python train.py --n_kv_head=14 --head_dim=64 --vocab_size=32000 --attn_scale=0.125 --init="uniform" --init_std_down=0.0 --lr_mult_qkv=0.7 --warmup_steps=200 --seq_len=1024 --dataset="wikipedia_en"
Each number is 200 + 30 x the weight over the matrix's rms, rounded and kept within 0 to 999. Layers, rows and columns count from 0.

# k: layer 5 attention key, 896x576, rms 0.0847, rows 506-511, columns 144-287
# q: layer 5 attention query, 896x576, rms 0.0795, rows 507-511, columns 144-287
# v: layer 5 attention value, 896x576, rms 0.0849, rows 448-453, columns 144-287
# o: layer 5 attention output (transposed), 896x576, rms 0.103, rows 448-452, columns 144-287
k506,203,194,226,181,177,220,244,200,197,200,184,167,224,234,250,217,134,223,182,201,205,227,129,217,197,211,135,194,206,199,239,162,117,155,179,164,202,162,149,218,177,284,184,277,214,222,230,207,168,267,228,206,201,256,214,252,204,154,203,233,151,165,215,143,202,181,201,188,224,235,222,190,168,236,180,207,243,194,227,206,215,164,206,214,206,175,239,183,196,135,280,212,168,219,248,153,184,267,145,228,218,217,172,196,206,211,187,203,251,253,265,157,189,165,224,240,207,197,109,209,221,196,242,245,194,207,149,175,265,191,236,203,201,205,220,199,148,185,234,197,185,207,185,220
q507,183,193,174,208,198,166,222,229,221,190,238,171,218,177,254,225,258,229,219,210,242,237,145,173,219,204,225,248,206,147,134,199,219,280,211,171,174,239,177,149,170,181,237,155,165,227,196,193,204,228,224,198,251,259,239,204,252,296,203,194,194,203,161,235,173,199,183,186,241,146,190,142,147,184,259,184,217,221,190,201,207,223,210,194,237,172,227,203,159,143,190,171,171,173,216,179,211,237,171,113,176,190,235,178,229,215,225,200,137,198,180,160,151,179,230,196,204,162,209,199,212,182,173,290,222,183,241,202,159,239,200,236,178,203,215,218,152,260,171,243,199,237,226,211
k507,193,177,145,238,214,222,238,251,237,116,252,195,201,184,211,186,141,173,208,194,238,186,207,159,116,186,167,189,214,119,140,174,219,254,213,177,224,220,209,203,233,162,194,214,233,232,202,217,191,197,186,182,176,169,149,196,251,203,208,124,211,205,219,215,218,263,205,238,198,219,207,228,146,186,168,142,209,151,187,252,199,310,147,197,235,217,231,171,247,228,241,217,225,140,244,214,244,236,210,168,210,210,120,164,216,215,245,153,248,237,183,130,214,316,218,222,217,175,211,132,225,224,122,163,174,105,222,198,156,196,221,203,186,203,190,217,232,206,179,199,298,194,179,245
q508,245,189,178,182,208,212,181,171,223,182,186,221,216,145,110,178,205,182,186,139,203,228,203,154,197,213,230,220,269,217,183,214,177,231,258,217,198,163,220,185,117,160,200,190,178,196,191,223,204,147,225,202,211,205,243,245,197,157,180,183,215,202,130,217,194,141,256,150,144,158,175,193,232,231,177,228,193,153,233,199,211,220,224,174,235,208,140,202,182,215,147,148,180,193,168,159,196,147,328,208,235,177,161,236,211,218,196,203,186,223,225,200,194,167,246,204,180,200,200,188,240,158,186,195,262,173,224,222,141,188,110,192,226,171,254,173,163,212,159,181,223,178,174,165
k508,213,203,197,198,216,222,197,190,176,182,183,159,201,183,138,196,189,200,199,195,188,243,191,210,192,173,252,158,250,169,172,226,188,169,175,192,212,166,206,179,204,204,180,146,147,246,206,192,261,234,250,189,142,139,238,249,168,183,212,212,211,238,138,189,180,239,194,199,199,158,212,198,242,200,181,215,257,182,185,153,214,207,192,213,184,217,240,227,249,167,178,191,204,147,147,256,178,199,155,244,151,206,202,198,224,224,212,237,190,218,242,181,225,207,218,179,173,222,178,150,180,140,255,188,225,210,248,149,219,201,219,212,150,198,176,181,274,167,230,195,230,188,205,194
q509,181,157,209,158,180,168,212,201,168,170,146,226,210,208,283,204,163,243,172,180,182,167,236,197,164,183,160,208,190,195,250,223,126,187,171,151,175,132,214,215,200,183,154,221,214,186,206,212,263,237,234,182,166,190,276,162,171,141,175,219,173,234,179,187,146,234,242,187,221,210,132,168,158,183,250,210,164,243,203,179,141,131,215,191,132,166,246,131,181,214,155,213,219,212,216,164,240,235,268,222,137,173,158,245,224,162,169,149,252,225,213,211,158,206,183,181,214,186,156,206,201,227,156,209,226,272,238,224,185,215,176,189,178,176,241,144,196,245,191,252,128,188,243,191
k509,125,211,254,177,183,200,193,193,245,164,203,170,205,235,197,204,187,168,235,242,204,277,202,195,223,181,170,260,172,254,211,177,184,214,233,238,175,198,192,223,208,192,243,155,281,194,157,176,177,203,201,212,193,226,235,276,213,194,199,231,207,167,166,207,169,231,214,207,211,239,209,174,228,210,215,196,216,188,214,231,208,215,269,188,211,235,235,228,206,188,172,207,238,242,226,184,258,256,188,155,204,214,173,157,184,210,252,192,227,198,288,210,221,235,261,123,261,203,171,143,155,207,132,111,146,207,228,116,193,172,176,197,192,180,244,175,222,213,203,220,246,180,169,174
q510,207,178,189,208,222,211,179,301,183,188,247,195,126,307,249,255,209,145,243,195,189,169,226,165,204,212,207,246,248,220,241,216,181,216,162,227,189,225,186,192,218,195,156,202,207,231,199,178,199,218,184,224,140,231,255,214,168,198,163,222,149,295,199,264,247,248,211,236,194,188,166,187,215,213,219,170,194,144,189,235,194,136,164,233,170,182,175,239,214,196,174,158,197,185,216,160,211,203,131,230,181,138,206,234,148,225,208,182,213,116,220,189,196,166,236,196,202,242,203,257,191,233,239,174,141,167,225,168,173,140,210,189,250,221,163,262,217,161,174,173,148,186,117,191
k510,165,226,255,188,189,186,239,188,190,183,199,176,172,161,200,169,215,161,169,61,184,192,149,204,190,124,210,216,150,185,240,165,196,198,152,126,245,186,167,199,240,201,163,183,150,190,127,225,166,231,197,186,240,127,240,225,223,201,226,222,168,193,186,167,215,188,260,228,222,197,181,169,192,202,223,229,171,162,144,258,198,271,210,188,219,139,190,173,180,229,204,227,183,175,217,201,194,113,206,170,210,300,187,219,137,175,223,149,205,151,149,172,213,237,224,236,267,152,169,242,114,218,177,198,210,230,211,222,170,192,258,223,197,255,207,194,208,204,212,205,127,226,145,260
q511,168,244,221,209,216,196,179,267,181,211,185,216,210,190,153,188,142,115,157,243,176,206,247,178,157,226,206,158,179,184,172,225,216,136,220,261,200,142,132,199,193,146,222,205,165,139,199,214,224,190,170,198,193,174,240,256,221,268,230,126,143,158,202,209,185,198,214,155,195,167,138,196,169,277,252,257,259,189,223,202,138,198,208,197,182,228,248,235,210,215,205,248,219,228,271,252,211,188,125,211,154,198,212,166,215,210,167,159,212,265,242,227,198,187,196,194,212,233,207,193,217,147,168,164,145,223,163,183,231,245,280,174,219,236,185,171,196,248,160,207,196,202,193,183
k511,239,171,159,208,179,242,221,254,212,143,203,168,217,185,195,217,307,153,209,230,123,251,310,126,153,166,132,208,159,246,230,227,137,185,187,217,200,192,183,189,197,225,196,132,237,213,187,199,184,248,236,237,167,284,203,212,194,179,199,282,113,202,168,247,193,143,149,242,188,245,198,217,207,238,202,190,208,153,249,201,181,196,176,181,199,205,182,204,180,207,153,184,210,217,237,163,280,207,233,204,184,184,138,184,263,141,201,213,197,243,189,203,243,195,178,196,235,220,177,199,137,224,159,126,154,225,160,214,175,138,174,236,262,257,227,90,265,184,142,234,208,198,212,171
v448,197,204,189,255,212,225,196,195,214,218,165,225,228,188,219,238,191,193,259,212,146,171,258,212,160,204,206,209,213,224,242,193,219,190,202,217,207,195,177,175,163,208,207,192,233,202,193,209,198,165,239,184,125,229,185,185,219,224,232,216,231,249,162,171,238,203,239,207,201,180,241,222,199,206,156,190,184,184,268,228,238,194,198,208,213,235,240,240,219,229,269,219,210,185,174,150,209,183,212,220,188,214,197,214,231,189,188,290,217,184,182,245,215,179,221,211,202,219,193,150,193,212,188,206,154,185,187,204,205,220,204,219,165,199,160,167,208,199,164,208,189,192,173,206
o448,217,186,227,218,218,194,118,157,174,153,190,161,213,272,196,191,192,236,247,209,143,217,207,184,187,195,231,247,235,150,148,230,149,203,220,236,263,171,188,219,204,166,168,253,138,180,192,231,230,192,182,259,184,199,206,190,239,259,211,166,212,203,198,197,224,173,269,203,169,207,208,271,197,169,210,216,201,254,177,189,172,170,189,216,245,289,198,189,198,182,187,218,188,232,194,222,231,174,181,188,192,163,228,188,200,224,148,204,211,184,228,186,222,208,201,200,226,169,212,190,156,212,184,235,208,222,215,231,187,155,191,167,223,203,254,196,193,209,241,184,195,198,179,195
v449,216,157,221,184,192,191,245,170,179,211,195,176,248,179,242,140,205,194,177,234,252,247,193,205,228,204,210,217,141,216,166,207,217,166,271,193,192,199,225,137,167,179,209,194,207,200,228,252,233,225,234,201,223,198,236,214,235,217,148,242,154,167,213,195,204,218,205,222,237,183,218,197,151,191,206,218,175,197,243,180,179,223,195,215,211,178,226,194,205,221,195,195,197,247,164,200,232,181,210,239,228,259,232,220,194,134,219,144,223,193,188,211,197,178,215,207,160,262,244,179,179,225,227,224,195,202,188,187,207,242,225,218,209,172,217,231,209,183,204,199,188,228,191,220
o449,234,196,218,197,179,200,218,180,208,172,222,222,212,175,212,141,203,208,168,205,168,187,184,194,193,263,219,173,212,229,160,209,183,266,199,178,196,240,223,201,235,220,206,197,202,201,237,189,170,194,180,185,171,228,225,162,168,215,237,181,231,242,239,206,252,190,200,202,151,190,213,215,129,206,230,178,222,191,203,223,220,251,186,217,215,193,198,185,242,207,219,189,212,180,199,187,169,175,208,196,173,153,249,216,240,205,214,217,147,177,234,172,215,214,234,213,215,198,211,122,174,209,214,226,185,214,240,202,192,180,183,187,222,205,207,206,193,189,186,192,165,177,201,206
v450,191,156,176,222,196,215,206,200,173,234,206,213,218,188,164,291,193,166,184,187,128,178,251,210,197,210,220,222,222,243,168,171,215,196,212,219,242,201,201,198,160,216,274,189,216,209,203,201,186,205,168,235,188,194,178,189,167,153,158,225,169,216,191,233,237,211,191,168,229,190,196,186,249,233,172,219,199,245,248,211,183,206,187,184,236,230,193,180,205,210,148,209,177,209,212,225,192,218,193,213,165,129,243,197,210,192,196,249,166,166,206,219,201,231,153,205,238,190,154,238,229,206,210,192,193,208,179,197,211,208,216,161,179,173,165,185,176,176,198,184,222,219,207,145
o450,192,205,198,202,217,253,195,227,224,186,188,194,206,244,240,254,126,230,189,171,217,140,192,133,216,212,251,230,192,193,229,150,206,184,173,198,195,196,162,211,214,206,208,232,229,227,217,214,194,143,202,192,202,150,221,218,226,237,164,195,215,169,180,168,123,211,156,201,226,233,213,196,203,208,199,172,236,145,242,168,264,210,155,194,235,168,160,169,200,222,210,224,186,219,169,186,202,186,185,218,177,157,194,158,202,187,149,213,186,228,201,152,209,217,161,198,177,228,194,266,235,164,227,200,206,180,254,263,209,160,237,218,193,213,218,214,201,150,205,216,198,199,196,180
v451,183,259,181,236,216,179,190,179,201,151,195,196,235,235,145,214,201,174,202,185,226,192,204,214,202,209,219,208,161,198,210,226,197,172,198,189,193,181,183,188,184,207,199,221,224,142,218,263,197,144,237,243,257,204,233,193,253,192,226,194,199,181,238,223,202,191,230,177,205,214,254,234,209,144,235,194,210,221,239,158,228,167,166,153,151,171,228,235,157,205,135,218,230,204,187,219,196,194,223,213,230,243,202,257,199,220,168,203,211,159,212,184,187,194,155,212,201,207,191,195,186,174,175,199,138,199,193,208,223,217,196,205,178,201,210,216,199,237,198,215,186,182,216,197
o451,187,209,207,206,226,172,195,142,228,253,253,213,189,204,174,171,163,224,262,242,247,220,174,222,216,181,180,215,213,227,197,210,250,186,255,201,166,181,207,221,214,269,167,160,228,226,164,185,174,230,256,215,212,181,168,178,205,188,213,195,215,200,242,187,191,233,186,194,210,239,182,202,131,153,185,214,188,224,252,194,164,225,226,209,155,167,230,147,196,225,213,216,199,207,227,204,227,229,195,214,248,165,192,203,243,206,192,165,211,211,243,274,219,255,218,213,184,201,199,173,155,175,196,179,221,212,213,204,175,171,154,185,178,225,177,148,197,182,208,178,184,170,174,179
v452,202,192,219,226,161,184,161,170,236,204,187,208,206,188,227,204,225,203,181,199,236,158,169,170,239,204,228,240,198,170,196,208,200,192,219,219,183,187,171,173,226,193,177,206,184,173,195,194,205,226,201,199,171,221,213,220,163,241,176,208,204,242,226,184,203,196,240,232,192,170,171,179,189,224,181,231,181,214,178,182,141,196,243,210,195,184,210,197,235,129,206,138,191,203,214,244,198,188,265,185,188,146,231,195,158,200,143,231,179,206,193,193,203,193,171,195,200,184,225,230,193,236,194,182,187,209,221,216,186,132,181,200,201,158,187,168,192,245,211,181,202,207,191,200
o452,176,182,237,213,235,220,187,176,186,189,231,189,187,156,228,196,263,203,180,198,182,208,231,183,168,180,170,231,199,171,218,152,188,185,173,227,219,198,223,217,240,229,178,164,166,212,204,214,166,202,209,149,236,214,190,239,210,210,188,196,198,218,199,210,167,186,219,265,179,196,238,187,235,206,178,196,129,186,168,202,196,260,162,205,159,195,162,233,154,213,222,151,175,165,165,169,202,207,210,210,151,225,216,173,205,190,229,210,222,210,152,247,186,214,220,223,192,203,210,231,258,236,202,173,246,189,135,214,199,208,187,232,204,136,240,204,206,171,186,138,194,167,201,200
v453,189,126,190,257,205,204,269,220,216,187,202,226,192,179,282,160,152,245,235,192,243,186,212,182,204,178,198,178,221,116,224,180,234,211,204,230,171,227,177,198,164,198,169,225,194,190,225,164,211,189,184,214,172,195,205,202,219,180,194,158,237,199,221,177,205,198,204,229,202,193,230,200,211,213,223,140,178,202,170,153,151,232,161,208,167,203,199,216,204,180,205,147,201,226,160,187,229,210,239,186,204,221,228,225,214,183,188,168,212,183,217,178,176,205,196,221,196,162,181,199,218,190,237,202,200,191,171,200,145,244,214,207,215,173,164,258,185,161,254,207,195,203,202,238